{"rope_theta": 10000.0, "init_std_down": 0.0, "final_lr_fraction": 0.1}
Each number is 128 + 32 x the weight over its row's rms, rounded and kept within 0 to 255. Layers, rows and columns count from 0. The size above them is the row's rms in percent of the matrix's.

# layer 6 attention query, 96x96, rms 0.131, rows 51-63, columns 0-95
size [132 101  92  87  92  92 112 114  97 106  85 109 108]
[[ 58 132 110 113 122 156  84 184  97 102  63 162 108 146 115 119  67 121 106 132 115 135 130 153 140 122 109 114 131  89  76 108 141 140 115 129 100 121 155 104  83  80  87  51  95 150 167 130 118 134 116 128 132 131  79  74 131 110 108 123 177 127 172 116 129  79  87  79 130 141 157 146 167 130 171 160 109 163 114 155  99 146 152 139 186  86  96 145 146 138 195  41 133 141  67 150]
 [179 138 154  96 166 124  92 142 120 102 171  80  83 163 135 152 145 147  85  99 132 139 155 116  47 137 134 133  86 120 107 139  76 108 148 141 143 178 124 147 141 106 189 139 103 116 159 134 129 108 149  47  51 166 164 118 125 151 191 119 119  88 172 143 143 146 104 133  95 104 159 192  91 113 187 165 137 138 103 139 150 157  75 149 143  83 189 104 111  96 143 136 116  87 154 101]
 [107 136  84 125  94 154 130 109 163 155 189 124  97  98 112 115 128  98 153 157  72  87  58 145 120  73  81 115 141  99 123 130 105 143 113 166 148 157 205 146 128 179 162 165 109 116 125 156 135  58  99 123 172 110 123 159 138 123 155 133 131 105 132 161  78 153 141 117 149  80 106  51  73  99 120 156 139  97 104 140 188  95 149  82 140 135 112 142 151  85  54 170 127 106 115  85]
 [ 98 131 128 101 144  87 142 122 239 170 134 125 139  78 148 168 138 140  94 121 140 108 149 131 135 142 122 114 101 118 133 142  83 149 116 158 160 136 150  83 148 180 118 106 142 168 137  82 158 120 175  77 138  97 163 201 122  78 167 122 109 147  58 126 158  89 166 188  77 110 142 122 141 149  94 114  76 172  94 149 115 104 129  91 131 199 113 167 128  73 156 156 125 144 163 137]
 [192 106 131 155  71 161  95  92  50 170 144 131 159 121 121 119 118 143 131  90 113 178 144 154  91 137 114 160  93 114 181 139 145 121 105  38  75 111 116 120 146 191 139 141  84 145 160 127 130 121 125 132 163  98 153 180 151 151 205 166  92 109  51 136  88 115  99 116 152 129  92 147 115 118 176 123 156  94 132  97 182 163 115 101 139 140 102 108  82 133 121 142 106 133 169  92]
 [124 120 202 186  89 154  86 179 192 158 123 157 160 181  85 206  84 154 176 147 153 151 132 118 136 123 126 155 162 170 140 122  75 178 123 131  89 140 119 105 131 101 166 120 115 115 141  84  86 141 152 124 126 137 100  98 204 135  95 117 100 116 156  62 130 116 183 107 135 111 155 142 133 125 167 108 111  97 150 161  92 142 164 129 123 143 173 128  61 161 128 133 146  67 149 129]
 [131 122 138  99 109  93 138 135 103 252 195 138 116  67 118 137 165 114 162  77 189 146 114 147 118 102 146 121 133  81 135 156 117  88 125 144 124  98 113 136 154  86 100 182 144 148 104 142 137 102 158 161 177 149  63 188 156 157 154 109 133 149  80 171 125 150 171 121 120 103  95  95  90 110 123  99 103  63 121 114 198 113 146 111 130 137 138 160  89 155 123 166  96 138 140 118]
 [ 81 146  90 177 132 132 113 168  77 153 133 135 110 135 110 115  87 159 120 172 121 153 126 115 115 138 109 106 133 206 163 129 110 166 175 155 105 136 166 101 125 161 111  79 161 116 135  79 134 123  91  75 107 183  59  70 131  78 155 101 151  97 144 105 147 129 133 116 129 110  91 141 136 139 138 103 159  88  60 134  91 140 159 161 169  93  43 108 105 106 153 115 197  94 106 177]
 [177  88  84 109 148 138 105 158 124  85 127 122 157 134 158 100 169 113 153 121 139  46  78 118  88 105 105 141 139 164 107  84 219 126  91 112 163 144 154 163  84 123 145 145 143  96  60 123 154 126 123 188 152 116  86 160 148  98 118 142 129  97  44  75 136 155 123 104 131  88 118 130 134 163  96 131 147 167 162 151 134 132 146 106  98  58  94 109  98  80 114 156 102 163 167 103]
 [156 170 107 130 110 154 117 133 138  87 147 140 158 100 163 129 103 124  88 101 144 102 136 185 155 171 117  52 126  73 105  87  92  90 130 140 173 146 129  79 106 161 129 153 152 127 135 149 155 169  98 169 178 144 139 117  89 112  73  71 173  93 144 153 123 158  81 106 153  98 123 203  87 148 111 138 128 161 146 123 223 108 153 115 105  97 173 110 110 129  54 139 169 142 116 113]
 [100  93 160 139 166 156  94 136 108 123 128 219 116 154 135 137 158 165 173 166  95 167 125 138 110 158 137 169 128 176 171 154 126 184 100 114 146 138  90 140 159 164 142 110 164 110 129 131 106 162 117  63  83 141  83  93 174 124 115  80 123 152 173 121 138 115  95 112 133 130 191 121 172  72  80 121 109 101 178 128 107  83 100 164 157 141 222 111 155  92 121 107 180 133 119 119]
 [ 96  93 125  95 148 147 127 127 161 144  90 151 102 144 107 173 169 163  89 161  84 140 152  64 119 111 159 157 121 137  69 130 110 139 158 110 132 140 152 152  65 141 127  99  81 111 132  33 145 110 132 134  58 183 139 109 128 173 132  99 182  65 157 119 147  81 134 130 138 167  80 127 133 141  65  86 104 117 151 182 127 108 149 178 159 105 146  92 106 127 194 137 156 123 123 163]
 [120  85 115  99 102 144  78 125 138 137  84 161 170 160 109 140 169 131  63 140 122 126 112  80 194  82 153 113 113 154 154 141 117 104 105  96 178 195  92  60 126 116 107  72  51 133 147 104 163 163  83 113 167 158 151 218 103 142 106 142 107 152 157 131  83 152 150 136 158 117 105 125  83 129 128 170 124  95  76 129 135 117 148 150 163 128 160 176 135 114 120 183 143 113  94 127]]
# layer 6 attention key, 96x96, rms 0.139, rows 51-63, columns 0-95
size [ 76  80  77  77  75  70  85  85  92  85  81  96  79]
[[153 144 104 103 110 125 142 125 145 132 142  91 161 155 170 100 161  90  91 146 149 125 124 138 130 138 116  68 127  86 155 138 112  75  92  96 108 133 161 151 148  66 118 145 145 183 124 116  67 163 119 168 152 140 159 122 154 181  95  86 106  99 122  70 104  92 139 166  89 202  46  93  76 132 111 108  85 174 142 125 131 170  81 159 125 115 115 146 158 188 156 161  68 113 115  95]
 [140 155 162 159 127 152 140 116 168 126 134 147 130  90 133 153 186 191  93 109 100  99 132 105 103  96 127 126 128 104 105 125 126 153 154 180 170 166 114  95 175 142 133 143 104  85 134  81 135 137 138 153 113 193 118 112 126 108 132 105 163  55 163 127 171 185 117 106 177 154 183 146  65  50 165 194  99 108  92 149 119 180 114 113 119 114 171 180 128 166 104 139 177 153 153  88]
 [111 136 156  92 114 108  62 125 138 141 109 109 149  84 101 105  84 147 100 181 110  99 135  66 110 101 100 171 115 101 134 103 193  80 121 171  89 156 187 168 134 149 130 121 128  73 193  71 139  77 107 143 126 150 117 151 127  93 171  73  73 138 128 111 121  88 143 158 177 154 124  83 126 116 152 154 133  51 145 136 107  78 117 161 141 109  85 135 178 101 137 148 168 136 107 164]
 [118  80  90 163 155 122 184 131  81 168 180 160 105 179 125 191 115 176  58 123 109 139 154 117 100 104 171 134 139 151  84 121 138 149 161 197 128 122 106 127 124 217  97 105 150 154 104 107 135 115 108 146 138  85 134 157 109 177  97 150  97 124 134 130 177 124 130  92 105 135 156  97  76 189  69 105 120 156 174  91 110  97 157 107 121 123 115 143  93  55 156 146 139 142 152 144]
 [ 97  99 156 115 104 175 151 142 141 179 127 141 141 110  94 137 101 126 160 119 133 106 128 149 156 120 135 148  94 148 183 200 145 178 148  87  89 162 126  95 133  63 135 100  75 107 122 116  95 115  45 124 146 124 108 167 151  97 130 116  89 153 150 124  44 131  75 199 165 115  92 137  60  87 143 160 121 125 184 139  90 107 130  81 168 168 124 110 177  89 121 108 151 120 151 126]
 [130 148 105 175  91 143 113 138 152 143 165 140 120 187  98 166  81 144 136 150  83 163 108 113 219 156 154 143 168 154  75  87 115 158 108 115 137 106 154 110 162 138  92 158  65 148 187 154 113 123 171 103 133 131  90  41 121 166 112 149 133 102 140 119 208 129 135 126 177  82 158  97  57 103 116 102 116 135  87  87 116 137 118 144 125 131 136 171 131 148  87 158 158 175 137 125]
 [131 166 141  97 178  90  99 101 107 193  85 170 132 145 126  77  73 122 114 119 166  80 191 148 131 141 171 132 154 105 138 111 147 170 135 110 106  68 129 101  91  76  90  67 141 105 142 103 165 130 110 136 133 123 102 155 143 129 168  73 147 110 167 141 112 101 129  78 213 135 186 110 140 143 178 111 114  95 114 115 130 116 152 117 121  73  55  86 128  89 144 120 127 102 178 135]
 [173 136  78 216  72 134 141 136  56 155 151 146 104 130 114 135  99 187 100 102 103 146  97 103 125  97 100 109 126 128 155 133 161 138 111 128 158  82 196 156 106 150 115 107  90 210 121 149 102 109 101 111 176 137 110 116 183 172 157  95 101 129 119  92 185 131 180 106 116 153 187 106 115 154 167  77 147 136  88 131 159 100 141 133 123 151 118 127 113  73 115 122 111 136  57 118]
 [158 106 133  93  87 115 147 173 110 130  92 124 141 152 151 100 167 143 159 118 159  94 159  98  78 162 112 131  70 113 138 134 190 104  98 153  97 153 115 133 115 117 180 121 119  23  89 105  93 138 102 165 129  83 118 151 107 161 140 147 144 170 143 160 136 186 106 151 170 121 131 151 144 151 138 159 144 202 128 109 114 115  86  42 117 190  98 138 132 167 111 190 107 171 122  99]
 [ 94  54  98  78 121  87 108  96 154 135 196 168 191  66 129 141 156 111 123 155 141 108 137 126  88 183  86  98 102  94 144  89  73 156 148 144 126 143 111  65 103 149 102 132 171 107 154 108 103 159 130 115 148 137  72 136 166 152 140 107 130 144 166 136  89 152 124 166 161 175 115  65  79 150 196 149 124 127 145 105 169 167 188  98 119 112 125 111 126 150  66 125 128 133 102 133]
 [141 158 161 113 117  67 142 103  93 139  79 117 134 142 119  97 147 109 171 133 139 136 110 170 104 104 147 177 109 217 129 142 122 142 113  99  97 164 110 125 199 124 129 143 151  96  93 173 129 203  78 148 164 178 108  84 148 153 107  64 121 176  82 119  87 117 122 113 178 142 101 133 169  75 131 145 111  95 154 104 107 123  98 171 128 147 171 167  89 171 122 178 110 151 177 159]
 [109 123  91 101 149 122 103 113 100 155 168 115  91  65  94 161 112 153  68 106 157 182 138  78 171 105 125 140 161 117 103 125 125 143 137 107 135  86 205 212 141 122 103 130 138 164 102 148 154 135  98  84 100 173  99 129  58 133 178 103 148  61 163 115 163 102 140  99 122 104  96 113 105 127  63 119 110 150 106 151 142 142  74 136 121  60 117  68 111 124 103 129 132 169 111 166]
 [136 143 150 113 123 205  60  98 117 151 146 180  88 155 102 143 112 160  87 176 150  93  64 141 147 116 136 171 132 134 119 132 101 118 142 117 123 185 130 176  62 207 128  91 166 120 145 150 158 181  90 121 145 148 160 164  79 129 101 118 139 119 124 112 190 106 103 181 121 147 151 168  72 134 117 144 115  97  82 100 153 179 140 134  82  89  90 112 120 118  97 164 162 104  92 145]]
# layer 6 attention value, 96x96, rms 0.11, rows 32-54, columns 0-95
size [ 84  81  98 113  78  76  88  92  83  88  86  77  81  80  89  94  91  88  95  83  94  98  92]
[[ 81  83 159 151 125 150 121 143 149 102 163 150 168 123 151 154 103 215 106 107 101 144 103 150  91  82  89 180 120 144 126  91  81 107 137  58 114 135 147  96 147 174 151 150  41 184 131 110 113 148 117 117 155 144 170 125  70  84  88 134 173 137 133 129 129 116 159  72 174 168 115 117 184 137 149 142  77 119 153 127 120 199  94 120 132 174 106 139 105 168 126 137 118 164 116  99]
 [143 118 125  93 108 107 137  78 106 153 161 122 116 126 190  99  75 110 167 112  55 165 136  92  98 129 117 117 156  54 135 138 135 107 164 128  89 152 110  82 228 162 177 119 112  96 161  88 137 106 141  90 126 131 136 108  74 130 140 110 151 163  75  98 162 150  88 136 187 122 186 106 186 105  79 126 111 166 165 128 121 145 121 128 116  66 163  97 153 103 107 171 133 123 131 139]
 [111 134 139 115 170 131 120 147 147 102 114 161 156  99 184 119 128 136 114 127 130  79 144  46 133 132 170  74 138  51 100 185 109 147  92  94  88 160 113 135 161 116  97 189 103 112 105 147 216 164 126 141 118 116 151 121 123 102  89 102 149 128  83 166 145 101  88 154  98 111 155 113 100 120 115 155 174 141 119 124  61 112 101 116 105 133 181  60 113 111  71 165 183 142 127 170]
 [170 171 153 107 148  95 138 189 150 114 105  99 107  77  76  94 119 116 121 157 148 147 127 181  75 129  79 108  86 191  99 127  63 137 144  95 121 162 121 114  83 112 116 128 122 162 149 117  93 169 130 134 110 133  93 177 165 122 153  74  95  74 141 114 125 118 116 113 133 174 108 108 119  59 148 119 106 128 108 111  99 209  79 127 137 152 109  91 116 171 146 126  65 175  63 130]
 [121  97 157 100  93  62 112 134 141 115 101 160 150 105 169 211 103 137 127  73  92 115 131  95  87 128 146 112 106 115  92 117  74 119 179 154 186  77 107 124 197 127 124  74 138 113 145 124  80 169 165 148  89  51 116 116 122 189 102 114 124 124 128 135  85 123 154 130  97 109  94  96 124  95 143 122 131 187 135 161 153 145 138 136 169 131 167 144 165 127 146 130 140  97 153 220]
 [152 133  98  92 127 144 176 130 129 163 117  92 160 129 168 137 100 108 176 174  28 126  91 152 124 116 139  71  72 167 118 113 147 162 141 101  58  89 146 117 149 165 122 132  75 134 135 114  70  92 145 107 134 132  96 141  79 114 176 105 108 166 124  82 118  65 134 103 152 128 117  76 149 157 120 103 166 172  95  90 155 170 162 118  64 173 144  80  93 106 146 123 135 103 122 132]
 [128  93  88 126 133 145 176 111  71 128  92 150  80 136 109 174 141 137 111 144 113 159 145 100  95  89 198 157 143 131 132 147 143 139 182 112  79 147 113  93 156 141 144 190 124 177 145 111 131 122 103 171 156 173 151 176 170 112 123 165 149 158 120 158 163 144 127 155 192 120 207 169 146 104 136 121 140 131 154 150 147 189 144  88 167 101  85 102  93 130 229 158 144 118 123  99]
 [ 87 141 103 129 125 134 107 198 112 144 148  63 104 103 146  79 125 115 108  96 163 101 158 143 108 135 124 116 127 149 141 130 173 138 107 167  78 168 138 190  72 152 137 124 160 122 176 133 107 167  98 177 135  82 157 188  64 100 137 145 119 128  98 122 140  58  56 160 125 145 164 116 147 126 115 145 167 119  66 129  77  75 130 102 151  86 119 202  98 109 152 150 160 125 153 160]
 [ 72 148 146 139 141  73 166 134  53 128 224 145 102 191  95 109  87 166  77 108 153 144 110 130 127  99 155 191 112 145  91 101 128 128 152 146 155 154 150 161 133 169 152 138 154 186 133 152 129 128 140 146 134 171 149 160 141 117 148 164 109 157 155 150 146 111  95 155  75 107 124  70 126 128 153 142  82 136 133 141 161 139  99 141 140 173 164 131 193 180 118 186  76 148 117 176]
 [113 125  89 124 112 145 167 111 157 154  55 130 126  89 130 163 129 112 124 115 117  82 134 132 133 135 130  90 105 139 140 118 116 141 160 124 133 103 187 150 106 144  89 116 104 160 139 169  88 121 102 160  61 165 146 142 135 115 122 111  87 147 157 130 128 108 128 144 150 114 127 130 215  70 131 107 116  94 167  23 160 106 111 143 136  59  60 147 129  82  76  94 144  44 182 116]
 [152 103 154 170 119 162 150 152 134 146 157 148  91 157 132 142 187 131 155 158 114 208 161 141 132 150  95 109 120 127 126 149 168 108 137  72 134 150 161 123 134 134  84 131 130 152 167  96 128 164 146  86 136 171 142 117 156 110 157  77  98 117 107  83  66 138 125 138 104 119 177 112 224 124 116 117 149  53  55 172 156 176 174 141  59 120 126  92  87 137 144 142 115  98 103  83]
 [159 174 106 100 193 121 133 127  74 127 204  99 106 145 118 147 178  87 122 156 142 137  81  86 138 143 128  89  86 111 107 135 135 148 131 140 118 155 113  76  91 108 159 150 136 157 149 187 117  93 102 188 111  86 138 130 141 191 147 126 105 124 145 115  69  92  68 190 116 135 143  73 100 157  93 144 151 118  33  97 146 152  96 136  96  87 108 134 121 101 104 164 147 155 163 133]
 [121 123  43  77 186 152 132 182 121 142 133  44 186 138 166 162 162 144 198 141 132 139 114  75  83 126 136 146 117 154 142 115 116 121 155  82  94 136 157  69 140 182 179 129 134 124 114 124 145 140 172  98 102  96 157  87 108 181 135  72 103 131 129 147 128 178 137 132 164 112 114 124 143 141 115 122 114 139 125 152 105  52 171  87  98 164 147 163 122 143 196 148 119 146 148 125]
 [125 131 136 163 132 135  78 107 170  98 122 124 130 118 124  79 124 161 168 142 102 164 156 106 150  63 147 112 105 141 175 153 160 172  96 142 156 146  39  62 185 166 105  61 132 132 133 120 122 121 149 183 139  56  97  87  95 123 145 167  94 134 120 107 109 104 145 133 119 131  73 124 118 117  86 157  95 159 122 215 155  90 152 106 111 138 161  95 161 160 116 167 146 156 150 172]
 [191 164 180 107 168  66  93 137  78 119 113 126 142 111 142 109 153 153 106 147  97 111 121 135 102 151  86 109  40 155 108 123 113 104 146 149 142 135 147 143 164 132 130 124 120 171 109 130 106 148 134 165 148 149 107 107 125  96 152  97 103 182  83 112  56  71 136 119  85 142  75 165 142 178 195 155  98 220 116 135  64 119 100 141 169 124 136 135 110 131 105 136 163 188 118 120]
 [ 98 134 149 113 155 159 106 115 118 132 163 158 136 125  98 133 147  95 142 135 114 200 166 164 109 156 100 134  70 111  99  82 156 146 142  24 121 131  92  91 143  94 117 163 118 154 140  92  68 186 155 138 129  85  81 150 177 107 208  65 136 146 105  64 142 103 136 105 144  90 111 115 133 106 161 133 106 135 106 135 133 194 133 153 116 182 121 140 110 172 128 130 114 149  69  85]
 [107 164 106  92 130 131  99 151  91 126 121 107 133 137 119 129  60 148 168 123 136 148 169 167 103 137 114 145 121 138 106  68  78 140 125  93  87 145 131  90 145 130 155 141 141 105 104  79 110 190 101 126 147 161 178 146 134 132 136  58  75 174 117  78 130 116 138 124  33 171 138 112 155 118  82 122  68 133 123  88  39 155  86 136 168 138 106 177  83 143 175 102  90 137 113 116]
 [151 198  71 108 158 182 107 107 155 143  79 159 182 127 124  82 176 101 120 102 110  98 129 153 140 161 112  99 152  95 188 102 137 118 105 140 104 124 141  86 139 107 138 109 117 105  75  81 157  96 123 149 118  84 136 204 125 185 118 173 109 148 110 100 139 142 171 150 167 156 108 147  49 171 142 108  75 190 146  84 123  83 182 106 110 127 155 107 150 163 129 123 122 133 133 167]
 [169 172 130 114 159  88 140 139 114  46 119 112 135 110 120  70 147 137 106 136 141 166 118 133  96 162  49 137  93 197 140 153 127 122 134 100 168 105 154 113 115 111 194 132 125  98 111 110 106 169 166 100 155  83  73 130  98 177 118  66  80  82 147  82 153 115 170 126 151 149  88 111 120 137 123 126 181  96  89 139 118 184  71 139 118 105 156 106  91 162 144  97  82 167 100 104]
 [152 134  68 168 152 135 205 110 124 172 149 151 125 139 152 182 165 150 128 172 145  72 127  67 180  98 100 190 120  83 122  93 138 140 113 157 130 159 129 126 124 134 105 133 115 136 156 151 119 118 132  93 162 126 107 194 121 157 127 148 128 135 120 180  98 125 115 112 171 118 149  93 212 123 111 131 142 110 136  57 199  85 195 102 129 105 169 103  85 143  93 144 152 167 173 137]
 [216 160 173 162 168  70 147  91  68 118 137 152 123 152 120  87 155 124 126 119  71 174 140 172 102 156 172 138 105 120  80 123 128 106 119 163 128 157 114 148 113 101 155 191 153 132 124 114 148 180  67 138 141 133 116 172 105 109 172 121 149 148 133  97 129 132 123 143  65 133 182 123 103 164 102 190  98 187 103 138  88 165  99 186 140 101 136 106 106 170 137 113  77 151  91 113]
 [ 83 181 132  83 138  84 119 167 168 112 137 111  77  99  87  92 144 144  96 171 148 138 196 190 133 139  68 142 114 203  89 139 151 128 134  99 132 118 103 175 112 100  68  99 111 181 101 150 146 160 134 112  73 132 162 134 150 118  93 147 108 144 136 105 107 129 120  88  92 158 135 133 150 165  94 122  89  86 153 150 112 166 117 165 126 113 119 134 159 209  60 113  67 116 148 134]
 [ 92 123 145 183  96  78  92 121 139 131 173 124 151 102 111 101 133 108 147 177  77 117 147 162 150 140  83 129 109 120 125 115  79 116 129  82 115 141 178  83  87 107 117  73 125 116 166 157 111 173 166 121 141 106  72 108 117  97  91  79 101 185 129 118 164  86  98 109 134 161  62 154 121  73 146 127 112 126 107 194 108 237  99 143 129 145 106 120 122 137 139 148  55 115 112 141]]
# layer 6 attention output (transposed), 96x96, rms 0.0969, rows 32-54, columns 0-95
size [104 102 109 107  96  87 103 107 105 107 109  92 101 100 112  96 102 103  92  98 105 114  98]
[[166 150 138 133 110 122  97 146  92 151  94 138 126 109  74 114 171 115 133 136 126 115 174 122  99 156 154  96 186 128 118 111 110 153  74 196 102 127 163 107 125 119  99  98 149 115 133 112 116 111 181 136  89 108 101 127  93 176 168  78  79  96 165 182 142 169 175 102 137  82 115 189 104 111 167 142 209 103  86 141 124 113 198 118 166 183 171 114 159 152 132 131 156 145 161 185]
 [ 41  45 158 144 149  96 106 196 127 115 140 138 145 123  97 125 120 111 121 114 169 147 103 183 169 118 180  88  77 168 104 164 144 147  96 134 115  76 115 156  89 147  65 110 144 126 106 161 168 171 153 106 124 185 169 114 156 115 113 113 189 135 188 143 162 139 133 119  69 151  59 164  80 131 131 140 167  91 102 131 102 145 136  95  87 127 130 116 129 144 137 108 154 117 138 151]
 [153 119 120 166  95 114 135  93 116 158 162 106  93 187 140 123 130 141 170 131  99 204 155 172 151 170 166  98  82 164 158 125 187 186 155 158  66  82 133 137 190 146 133 103  86  80 112 138  77 136 135  89 119 110 111  62 138 126 151 129 105 164 114 148 107 131 191 147 148 122 118 170 110 106 141 144 108 136 151  87 124  54 183  72 133 123 103 173  92 127 124 142 140 120 127  79]
 [163 130 177  91  33 101 174  91 130 127 118  83 182 149 180 129 153 122 169 125 148  79 103 138 126  79  81 109 152  96 173 133 130  99 124 149 129 106 130 108 175 141 145 132 160 122 117 142 135  47 154 100 130  84 165 160 121 161 124 118 134 134  94 108  97 126 155 139  98 147 117 130 101 195 169 124 119 126  95 139 166  88 112 157 153 141 152 213 191 183 123 148 106 117 145  72]
 [121  74 119 160 132 128 140 146 114 132 146  96 133 123 148  83 183 110 127 168 166 157  61 101 164 169 102 119 184 139 181  83 178 102 102 123 122 190 143 198 121 101 114 122  88 101  98 120 144  87  72 145 155 211 150 128 108 169  95 119 106 138 151 116 147 153 114 131  62 129 120 154 126 154  84 132 164  96 155 138 157  96 158 119 104 138  63 115 155 101 107 165 146  64 142  80]
 [ 92  80 152 103 144  86  51 144 170 146 136 144 177 135  63 149 152 141 156  92 162 179 142 109 137 211 116 187 141 138  86 157 121 105  94 130 157 155  92 177  65  89 158 117  91 150  74 165 133 112 151  87 138 140 189 124 115 147 127 180 113  91 150 117 104 157 135 141  94 136 154 181  93 132 162 141 100  85 103 170 109 123 107 114 174 114 147 149 137 135 120  74  91 134 150 103]
 [125 162 171 114 121 126 138 143 142 112 120  58  92 129 135  76  79  97 121 140 161 112 106 176 130 113 125  94 131 195 120 139 141 122 123 128 183 134 116 112 111  87  74 126 145  10  92 147 122 140 116 114  76  77  75 134  91  84 104 102 109  71  74 105 134 174 109 138 119 113  76  79 103 119 109 157  80 119  75 126 138 106 138 168  99 163 171 165 127 140  99  86 140 106 149 119]
 [200 162 137 126 107  97 141 102 109 141 156 185 114 164  82 122 147 132 105 156 105 199  90 102 145 133 110 154 106 168 135  92  91 136 152  87 124 109 113  86 130 112 152 141 143 169  94 106 143 123 110 124 121 168 103  69 225 107 142 117 126 108 120  74 115 151 159 113  97 142  95 127 131 119 122  96  85 139 120 107 146 205  79 129 116 157 118 104 124 220  70  97 115 188  95 160]
 [172 143 147 137  88 163 137 128 114 122  94 117 146  51 141 122 178 117 154 131 145 147 147 114 102 148 128 134 175 218 141 100 104 166 133  73 167 162 157  77  90 104  85 129 131 122 128 143 116 110 108 118 115 104  96 115 165 112 151 137 123 158 143  95 178  77 106 141 189 133 195 109 133 163  78  99 155  70 154 132 109 172 135 143  71 139 124 146  45  75 163 120 168 101 132  84]
 [116  88 145  93 149 114 142 175 214  81 162 193 143 195 129 136  93 107 154 166 143 148 106  74 126  80  90 142 120 125  77 160 193 107 126 139  89 146 107  93  71 103 161 141 127 128 160 135 153  59 174 140 163 172 115 125 134 133 180 158 111  96 105 100 145 131 131 134 144 131 155 108  99 161 132 139 142 157 113 188 145  85 128 162 138 147 186 117 194 139 182 126 136 100 148 108]
 [137 142 103  48 124  70 149 161 120 121 138 118 132  83  87 125  83  85 181  60 140 126 131 162 111 140  98 167 132 127  73 187 103 107 115 134 113 105 106  98 142  89 176 140  65 147  59 149 121 106  70 166 139 126 103 181 104 106 106 128 149 163 152 175 124 156 160 120 170  94 126 163  56 110 167 136 119 141 187 135 120 125 100 115 114 206 157 106 116 136 126 104 134 144 124 166]
 [129 103 154 140 123 117 119 112 167 140 131 146 164 135 141 109  84 148  87 118 163 174 169 137 137 109 113 201 108 188 119 185 141 103 149  91 130  86 137 121 108 141 115  97 190 143  76 148  97 149 136 107  98 184  80 150 129  41 158 141 126 174 113 103 139  97 118  98 100 126 129 179 169 138 158  78 106 103 202 120 118 136 120  94 169 183 131 109 142 149 166  98  96  52  97  85]
 [137  87 169 153  84 129  82  46 136 117 192 124 124 136 132 110 127  98  52  94  85 156 131 186 116  77 117 114 161 105 121 107 122 121 105 157 132 124  79 182 131  71  89 114 112  95 121 122  73 150 110 179 153 169 101 135 119 100 139  98 134 105 164 138 102  77 124 134 145 171 121 160 103 123 156 130 208 131 103 153 104 222 102 134 144  98 119 121 110 133  55 129 126 136 138 121]
 [157 115 135 116 108  69 166 121 129 147  98 123 150  95 113 149 179 110 104 103 139 101 109 143 177 227 136 112 139  59 119 118 137 141 143 120 116 136 138 178 106  86 141 212 124  98 125  83 135 194  95  95 125 183 152  76 159 166  76  87 144 155 121 170 129 165 124  47 107 113 136 120 144  85 115 101  99 135 144  96  76  69 139  95 151 122 138 133 106 117 134  92 167 109  99 143]
 [119 112  95 126 100 154  99 136 177 182 154 118 156 154 138 150 119 108 116 113 133 190 139  92 170 107 210 110 188  72 138 130  88 136 123  70 144  89 169 141 169 101 150 148 126  66 133 162 111 103 136 104 134 119 166 124 169 157 122 151 121 168 150 129 136 136 178 120 145 121 146 159 162  72  98 112 214  20 110 114 172 112 147 132 143 130 148 149 163 148 152 138  83  98 116 102]
 [167 160 159 138  84  66 124  92 148 114 115  85 163  90 158 111 106 161 150  90 122 122 115 122  97  88 139 107 111 194 149 174 105  51  88 217 100 120 163 160 139 183 168 128 131  80 119 163 182 125  98 154 183 164 157 151 104 146 105 164  63 122 165 157  99 156  91 161 128 137  89 154 102 102 136 152 108  83 145 124 126 117 111  99  70 149 187 144 124 126 129 127 110 134 148 133]
 [167 143 138 123  93 144 156 155 154 111 104 144 105 125  86 122 178 101 152 116  78 168  82 139 120 145 107  87 135 102 145 162 167 133  51 112 147 121  90 186 131 130  95 125  98 106 141 180 154 119 199 129 150  97 118 124 169 128 146 162 144  97 134 192 117 167 142 116 158 146 111 153 155 124 179 160 135 121  89 113 255 136 166  93  91 136 176  87 110 140  99 147 139 132 171 135]
 [137  90 117 100 128  90 101  73 112 152 122  86 117 171 116 171 104 128 127 117 124 101 140 121 117 157 176 147 128  90  90 154  89 138 139 189 159 141 155 202 124 171 143 161 211 122 210 139 152 186 128 140 142 112 122  68 133  80  86 151 139 103 120 171 105 126 127 164  99 147 156 166 221 120 100 124 168 141  96 146 117 134  95 140 153  64 132 136 128 130  75 114 148 126 162  92]
 [136 128 117 141 181 120 108 117 130 228 166 108 199  85 118 161 141  84 143 114 165 125 119 177 103 126 131 112 146  55 131  84 117 118 101 159  97 116 135  92 181 126 113 187 164 151 148 149  86 113  82 124 133 162 161 175 135 151 155 123 126 139  95 142  68 166  41 160  83 140 152 149 150 137 198  91 137 144 130 148 123 125 108 124 124 154 127 152 140 136 109 171  80 153 185 123]
 [157 188 141 110  92 127 100 143 110 113 114  90 132 143  70  85 151  59 122  88 144 145 155 137 113  84 118 113 125 103  84 103  93  86 146 145 110 106 129 131 119 134  92  33 199 136 154 128 115 123 118 110  78 157 186 101 121 102 124 131 156 138 158 104 177 151 153 161 142 146 152 179 106 162 159 113 118 140 140 161  66  69  60 174 159 176 107  77 116 117 115  85 108 106  92 112]
 [ 53  84 129 132 119 188 139 191  70 189 129  90 151 122  94 100 113 124 139  99 128 140 155 133 163 148 114 174  92 143 151 194 116 160 141  85 131  55 171 107 144 175 132 128 137 139 128 136 167  91 173 144  89  99 156 124 150  74  93 146 113 119 118 178 140 147 143 169 207 136 113 174 157 111 118  81 137  87 122  66 146 150 126  82  77 126 126 125 130  91 159 112 121 110 118 157]
 [221  88 138 166  93 159 175 136  63 146  76 150 182 137 137 118 108 106 180 148 206  78 122 172 122  66 122 135 158 108 131 155 116 109  74 143 137 175 126  94 110 155 223 149 105 140 134 107 133 112 130  86 155 141 100 147 190  99 124 128  98 119 142 141 130 121 145 122 131  98 172  82  99 141 166 111 100 131  93 112 171 114 121 147 130 135 139 110  89 116 201 152 142 114 132 106]
 [118 120 160  60 145 147 131 131 115 133  91 137  97  99 138 123 136 132 104 104 126 139 123  71 111 136 177 115 113 131 142  88 111 135 103 156 157  89 135 145 167 121 118 146 153 163 107 146 126  92  85 204 167 134 176 166 128 221 174 136 135  77 199 171  73 148 211 110  78 139 132  74 158 151 166 148 158 149 131  99  97  74 166  98 147 149 154 130 101 132 124 119 131 158 128  65]]